Weights of a small transformer language model.
Training: a variant of SOAP for these matrices, 126M tokens.
Each number is 500 + 40 x the weight over its row's rms, rounded and kept within 0 to 999. Layers, rows and columns count from 0. Numbers have three digits each. The size before them is the row's rms in percent of the matrix's.

# layer 5 MLP down (transposed), 384x128, rms 0.188, rows 99-124, columns 0-127
098:502517451522527523495466521477533536485397471480497554464519420551519492455518589522554483555566463474442489539528463501466469452527501468505496549468564468524496466494560527549487551575430551424549446442535463554456544441463451521515514509525550444440553489494432472507533555479551461488484505483549520522545486461470530501462594492505534524483518461506489495464552534529583513440519
100:495501491494510466528478539566495566478493474494498520479525502495509471554440526526468414550504483514543546463423529537513489492491530490513441529495553448491489472514429492462523515523506500505448405526487465521478545453511525523532452447455467500459458473538522557557572530577556522445538559480541450446512471518480503461581464452609356494496528457458468523482531510536520534448554
105:519423449502473435478580481456490446575506462480536472464523469495470433487561539468419495474490515531489611447520543473532521483500415513514454489471493451482531477485491512524551504552531496497532487536486569477475554460456516510517451495495485508561601539506490468446488515476551519474504434567583451473428509553434593528519522555529513526462503574470506547505549494497520475465502
099:604450464500483469489563472439519403481516439524508460558536517547459524484460563508479462475493528455510564556448481482509516498488419590520521499560495445444525524513529581465559507483517507472465614469494481525435529443481462524515431571541539510474480552553493515514490504521486515527551533500549510503455500499433428515452471490449494520488443521512449443553510486481549477521461
099:484466500495431472454486424509455506492545491474461454551510484455429457526492524570368471523467480446507490474464465508489573511517505588460523553450518523468451495559498471400529444564574503542491461514525479498537517523432490458492489497466407465525388567488471546495500460484454488524508468481576535534491524523530516481484459467539510475473520538525479471505454521484525532582501
091:493464475474499552459520499512457488475485556419513551520439516423483517443556450527466475469511475495488518465522457526560467519483515511452479422467475448451558453486520477500560421528493529587457562542569444457450496508496460475478549537551484519515483509497531434425514497461496517417539476552436522521480531545445520499474494514488484536509521453557580581527490560461401487502548
081:531553519474549531522499570484524467481508527516506489526547477564508517476480533469567452483507482547521527540548407580571482555485484469522487481575508512560462496496441539601477494566593534489497482496518493415566540578518544483431461504518472437553525497483512503480524536436518540497434480504476443502517554494451512498455564488495470458487596403506521473481454474488514477541512
104:519420523500432489562494459497558517554519506540513537384505534442460598513501492491525502517543530509511481447491525426588510501502548435473486553515498551516481561528490445533537503525407534447562575525485444470543528506507504481500533509563482531478612459508499459511501563538545454531433557518446495440475540482487495454609496510523513477485498478517521498536515511488540484513474
102:535494476490510462495438495573536465517460497499554504439540408524544441449487499489546557484478551512494464479495472491471540488547527452569499439467500549570473562483540409510533556520451485481517471532465506436475443492447418579553491509461543529531575503508528449436475448445460441514482501554512469572506432503539513522585428495475480493574515479466476529521484509488462550491494
099:538468472496453442512487561451466538526433452526501480441509462534523496489499443450494429577506494478502509435505513537495527486492429512470540488501493492512521474487547522434468405540480448469464563423498536532559534551552536556453479500543449506431533513513464551511529447395502477484490490481467541479574537499524553500528545526511502434489441526472496547455599506518532489516393
101:421456495519477459487457509514451534489470506530467438491477478607524451512560520447468555435510528483511535528415523466489467494507483497539532537461440519464447499529470486562520444452541510519621479527477502530517510493467496541578521497547498510350489485503521517506538503517472547500578506402538482471552553487515509414496499543508499477507481546500541577494517482454559506499535
093:474524503414484465523426511491498560472499463529524565447495502490557476555421500452485494568518479569467567550573505564544554392514502552491462492439549547499533522485450540526507483471475482565535443452484548492485539506563484490541523505523408440451486527508472563518510507497513462521512530458486433475510542503454493494469443516585506512563480567557510507498518481418448527484509
084:456519451516486518488440458535499463481504489464424499483487431525484506537448521459517481470457499457502471529446500453468469473549544509498498487494471445490484533514467498554454498571434545497573460541539503465512527518488514489473479546514499550451488502497498468554488458397459554435508472533546440569487553397504539456547496536507501492447519453447464460525551472560496467667530
097:478547512483565493560475512511499597394511480514481497477480491441514563565478522502528409536547565433564521531545517523506437589426478464518535561553518544590460487497513449488464493473546517513457491513523476454495469492513498456615530456489501490451492433519567496529485489512525493542528503481535514442544474462503524437507543455516465493502450545497462440529430484450511525525470
099:510509497485428523515469520553568553562498523479486456461466504534515514487438411465459571529445487497462468459482484534547551499535452516517607458489540472452532522492464465559483501478549476598462542478513517492544540454492580561528485471519515451532524496563466510524500488494492525497468493500501499440542512550466454509551554402507511433485518508458419515362542505502533524471526
095:485531494499554540512469585495466493486498473523473474511486572478561447538470436469542454579478525480507416562517500460519522531564516495497546466528481494515440521492390538568479488498514497513498559487515478455546466531505486459498510451401522506436429504450481503542416515471473512504484536560502569507530558506491488501546536430498511482466501500433434566414452500470470405468515
112:369469507471527539502437504531506448462459492496506457481478480482564591515474492555460438564536544486490449471506553571496484473571470485552452514478536526478493466491535495532484522500589438479539458489455510458512480527542533505490530575458427485522514416578492501470462531535495526498470455576537445486426573522480546473490518439519481447482478498545571479499499500536503576477475
092:538454539524554510493508458471571481439386589515447522535512560415418479497463552518479518433424496551473491537554499535429521440455498438521510499503534419526519540445565487563470497556499523502482470488505502513496531502488550461503521472455477459570474402541475541468515493456514428477465522538530517520488493441541551503552513504540524515508467497464481476510517569516507533515573
090:498459491498547453492536475561480566527555496494569440485416477563533431407484571511509530468520480527403445522464551506505544475557489474529544592503507528476432512532567500496432524517529459553588471383525504508497528471494503521622475517521498471539521504517498512535500528491496552559534475527505481498480472509519469478466532418491520500465479517501471515544541490495513467414492
090:439462484483514574460492455458483528448466516512467511539504490548542467441434537503533438509455503470524441531434455523484544477491435487477544522406487451467445488486525539585543558548495455483493546441486427399484458521494578516567480475557438475496491509482553499528478547437476530526502472512511463560552512534493520519494504425401508474506526484511521464494529461462517552417502
097:559572545520543545477531492492520493519530438530465476511488466474527564447434452466497511475525555499543556490521492493485422512548504574517527539501567549508525468441569438536433511501482519450528421495522536492540516507550460538507445564461514478491459450516497479471583470508439482490458494477493509482481447521484458453536517398463442497456519464472465577452453444532423427560506
096:423492535462580493473458535475524511554583569504502473570480460556485509416509480480492494482542469525507535582465495482581509536509511464431564570453474474565473516445534487521446485474482470528530509463469464506536480533448484549503493545433485517498492585499552492438497541612488447468476394551532522510491515488486544471575468497484516462532544485542539562490481509502534508447494
103:558463518551476507502550462540498556503535444524476563463525558455564475521483502480442509496517493510460515555566454503420474553567531485506510517454575501424592463541588548495516542461522531499542584470537517418511548527479516463512467514483526501512464489518548476461501440456499490477539441418508483549482483506565530546536442508552563455470544487467508528478488473555500483401496
106:468482493553444494486535463550488557495489553500454449446505524505491501500512507454542414527485421471507514455428495500507565461548502430505499456532416533438589549493573518493574523508485537523416443539526533521479507555542541515491457545509529542505489529546552528442549438470531489504563581552493493523549430495562499562439484504506511526464466546476529496529540426456517455494522
111:570436463519461537487502437495484564541464524402486526533528539561499503498452486489550543427460478459491534452547484497449505505497481522543487496485455521512473526498475480496450441546540536451460529434574455480505504495527435460512516567488506514546546513480509509506478499451499487485512475520527546483465498529440592539474570564526558588409596551520518452500418500566537496495441
100:475558498485471516480543539498537454478521473470488462505494563432504502445535404442424564495561570494467516503485481441508489485523557472558526549527482491506504467555570534491505491467519486479515472473479519455430502484518516506499494550546457474407464473483477464461516548477554563470502498433548577472573526531518423479481550502539491472551603441462463505564435443456558454501504
# layer 5 MLP up, 384x128, rms 0.199, rows 100-124, columns 0-127
100:552510531443503506487491526490501481457449516441451473455541491541527517410581506520455527495470499527456494503533478533496416466583514521513620417529464505488488525536513444518390475544477504481574455461556538576516530477493502465472530548515522499523419549475466533477500490504496423495457475464492463473586533503523507490505487531493473426479555559517571481576498441500462470488525
104:483446541480532543528499464552567585521500518523447481451483540489440560523471509558483476470503491477485491540483510457502397467545458537558491511475463499472603497510462501536510487461457431396444523562491476489492503509455521527505504567501458484510486449478494449519446547505516409471495478486511548515499502468565479444446549534431419533454564554493501506444537538545557529568526
093:495482468541503496472561456527540537464532532450540519485443452532484452513540487460531541526529502441471483529537400448510508526463542447505456480465495447504451525543526561510495484515462465509442486532416500500521525497411475480514497442457446516502548505526541496516504510399540531586545501492513563461500484431468464513569570526516393491496499444466603503402500463526520468495518
098:445494481537558528612460481514483460512484503461516488458525487525472471488590503479528488516456445507495575448487555558535472484416478483528432534536503556539517554450502518551530481463501453504536515500476489452500555433455475533542514501648541576526503479501519384464527420509554518424536496469471482554536473498509503469487520483431504471487487483460502492467438489488520506466461
087:484531525545502495513499553467554499490552525488536436460514512502512497469472486515486552526522528542504555428449551537505554555449488515507492507566541506536477502440563489488546526473533483517523444473490480464515490500490451509515579502525436455397394560551523476453499503455557509529493459537448464414533427467534433479538525544526462402464522435515474527535448418425499488478472
097:506544499515541546481486536481564508514475531449487431489429538469478551501513439458560455523511502580526495414446483496414512475523459496483567418576522492480482487490437547558452513493486480550425501475502494478475502542465577513512471436476466483522462517479435499514491488463442450521524552469512465544531514433581464461527476494503507548552541548494483472524575483411486559455574
106:587531471508432452490494490515536456506494478488477487475449502494535533472625574516488487509525487520550449449531522504475467428477497519555536418497422437507483406468553493463536556594525441484554510511523517499478601488496471565515508466499510505594453478512492494500518523522445536446452516484461457474480508540430533449502478476472483490558488508487442500557529480489462549557438
101:474502529546528571495587489540546524514535511474414537616505494482471461476473490495513439548523495511510416499552471539464521541454466492539483499472434524449535451488536515475452508471480513512516425504545584502561472468520420422434494527486403537543524497512497492453511499430471473514521536503445460470432425511550541553509511499482443547577563484516508505557511495506471489524460
102:534515491539456480456573508453554533481491616500575509533505497551479526542505504503513458466445460505559528423533475508489465430545500599530505453491531476440448503584596506557512473500527482497520517511500515505455586476531622481525459471525479502474464442518483504532498546463505499477450480464389462488534447436493505461481532511518433472489463501484476490527504419525498463504494
095:440519475485475529477586443512533439474458484522581485480527558460500469496469512488463594503533473477459529507486540533537606537477506541456532457491490451486519407500516483505517533497510470462494513516416566494451531487471574572422466507529433509526522489461473494464459499470499443479467542451544537488481542564475409511511467427487514480479500450528490518536562512493593514572558
099:433431557498548515552460523486472497529546555468521516486470539475482527470535476533525478526459512486495500519473506507502445519500526504448527503406572488534514446505421482483550511497470509502462608477490527486541490498512498527563491482414579530459535557489550446546569499531586593493429485505426458486527506453375488422538533571525470484496527509499499491500484460473510542475458
084:479534524514463557489457605469456484504497479505476478498586552396456509503537470515578505514476498485510546474485555512472531495529500534476491473529523481517504476505411540453486506496466399506514513485385496497455402436502494504482567564533485489460502539538536503455462540568530508529489508443528598548456472591513443526457486526493510518416497492493464482494474536481538464567509
093:519471511522430481466547412439462389539433486484509497510515380571491494511512514463466496574506495457452545502490507515560500409552391562504516456543467510528498506611457565503515510457490497515502520497496575508597499502499481501513479561481510472444499543530478449533454497527516546478461512468533515545480550477485479509486451558448531480490516479514492559487488440536489528484459
099:616460504421567559528464460529472468478464484500505513457459486492511471490558551582453502485476548474485508477530514529485502491469477596504480538467505491585590452433511484452497442566557479509509509565478464453479476481505504503459591515511559490452501457447559486455507535540511479525493435434514505489474554533495546458533510535482521416537463510429527460552455520447531510456475
101:489526504496436477498404539465488457582542462524532470554554438525453429509524496496607537486571513506518456521491434517517427485523489498557517531519501463561436571488437464435411502490477481569472477544479488536483490546472450501526483550486483467569516557435489500465545532457454446564478466466513480567502530490503493564544526553483516502489482567498486430497494477454500502445538
119:475521457627585538540533499511533537552515463523457484485566529537472535506445504491458496530474482496545556475588459462471405470500490514443458565507512461443509485536500496423480581529527514496415432512491506478483466473555489507454489519499468493455533492539536483453540469564486517452499467546503458530545486490490471556545494526484470423451500573514524496515539492512507583391504
091:500499542469589528492455501523474498526517452559438497459562498488545467543498514451501498479486478464471533458527485478538502520497501509484503480476496556540504510420514542373483570520523503522508449509505561497443490536562479405455524540505535532453515589527558550497531475533518555480488522494526503470579495450459554464472408527471530531550473529451401449575502462504566513517431
101:547510501475495504529472557439546503522517493517559481445461472454503553503519565447559523542504485467407504531592513435528508492422447542458470488466525515550485483506470566417441412547603459460541491566452532470559503558514448431526519471423517526462500493547534508536541501540488420502478492491433499525492535462491526501482491535517501451472557541463524503442491537494466514553482
095:542525449475500473551514456445520494531618482478532495485463514528428525547470473518508469503513457540573479546495493512502452528488506497572495463642537522428524476462566457468449452596490482564474501476540510480508520519508454553515516506453490544478510519486476598530545455517480486526452478421535456468509455474458538506485437520494523570493446488535586472466459450449507522525487
094:523471437523473557465577468511536521510431445584504470512478484549562522536461536547511473476425518426535524525458579522461521509471446494487426493547497412495572471485509458514490520569464511533528545506475469443531506437522524498500484577538470512541528484415470507484546494522501505563419530452480581463503498501544507498480488510518484520558427544420500519463476413502464557474481
092:563487545439506441465502527556505480515583542455507531436517469484357463506478479588590494533569531470474598473485494525450451468564469491472462502556542478525475493503582554510479518480546556508506523496483489488502519515500488512472543446449445485507543483404515520442539508467504458408523493520581457559471488465548512509560510500461475541482482468484491472466470498483492506469474
097:467533536514519425495462481450485508512552502436541455544532482516408502459522463515498537523530503503515353461420441482498562495568486551580517580548528512450427468490479496537485496514511431527463500511546511531526478501405531522545526505478516469564506535577527526493505423506509562512542488490527493495469498472510511507536472497499488514484599484471412482521540512534576508442473
092:499546483485463505495493529532545421570560400538494583514531502550453438524505472520481552473482539517521526441514544529490528516460486524436527455485574431543457450470503503491474527481425507552499504481447474485496537474567505490513488461517477557542517502476460529559483582596485489392481482507504503499479507491492455466371526501455507500514573525516544505501470517483514432457421
125:511561549463534442468517505529487552487544522450426503473536497527546537456548514497464525474534502514491458500497445462533488494518436536447493479507464475512520498382546554477475527522513390577519459533416394499537539442540502513497589573543480528523607561479492505546481535442480506471581487440510513494495466516456524485471493475474543481569512513508540531468467509483518521452470
098:515557472513498515504546527542467447555478426502521504442548490532517461456537441566553489562510482483492467492432548469522516460568515521486526513510485531474554473399500526504441480506553565512559563496473550485562490531479565527479547535509439499489539522427532540499531516534465440549504447501515472448511491593456441457471433462509504468470540523524513553543540485613553508535558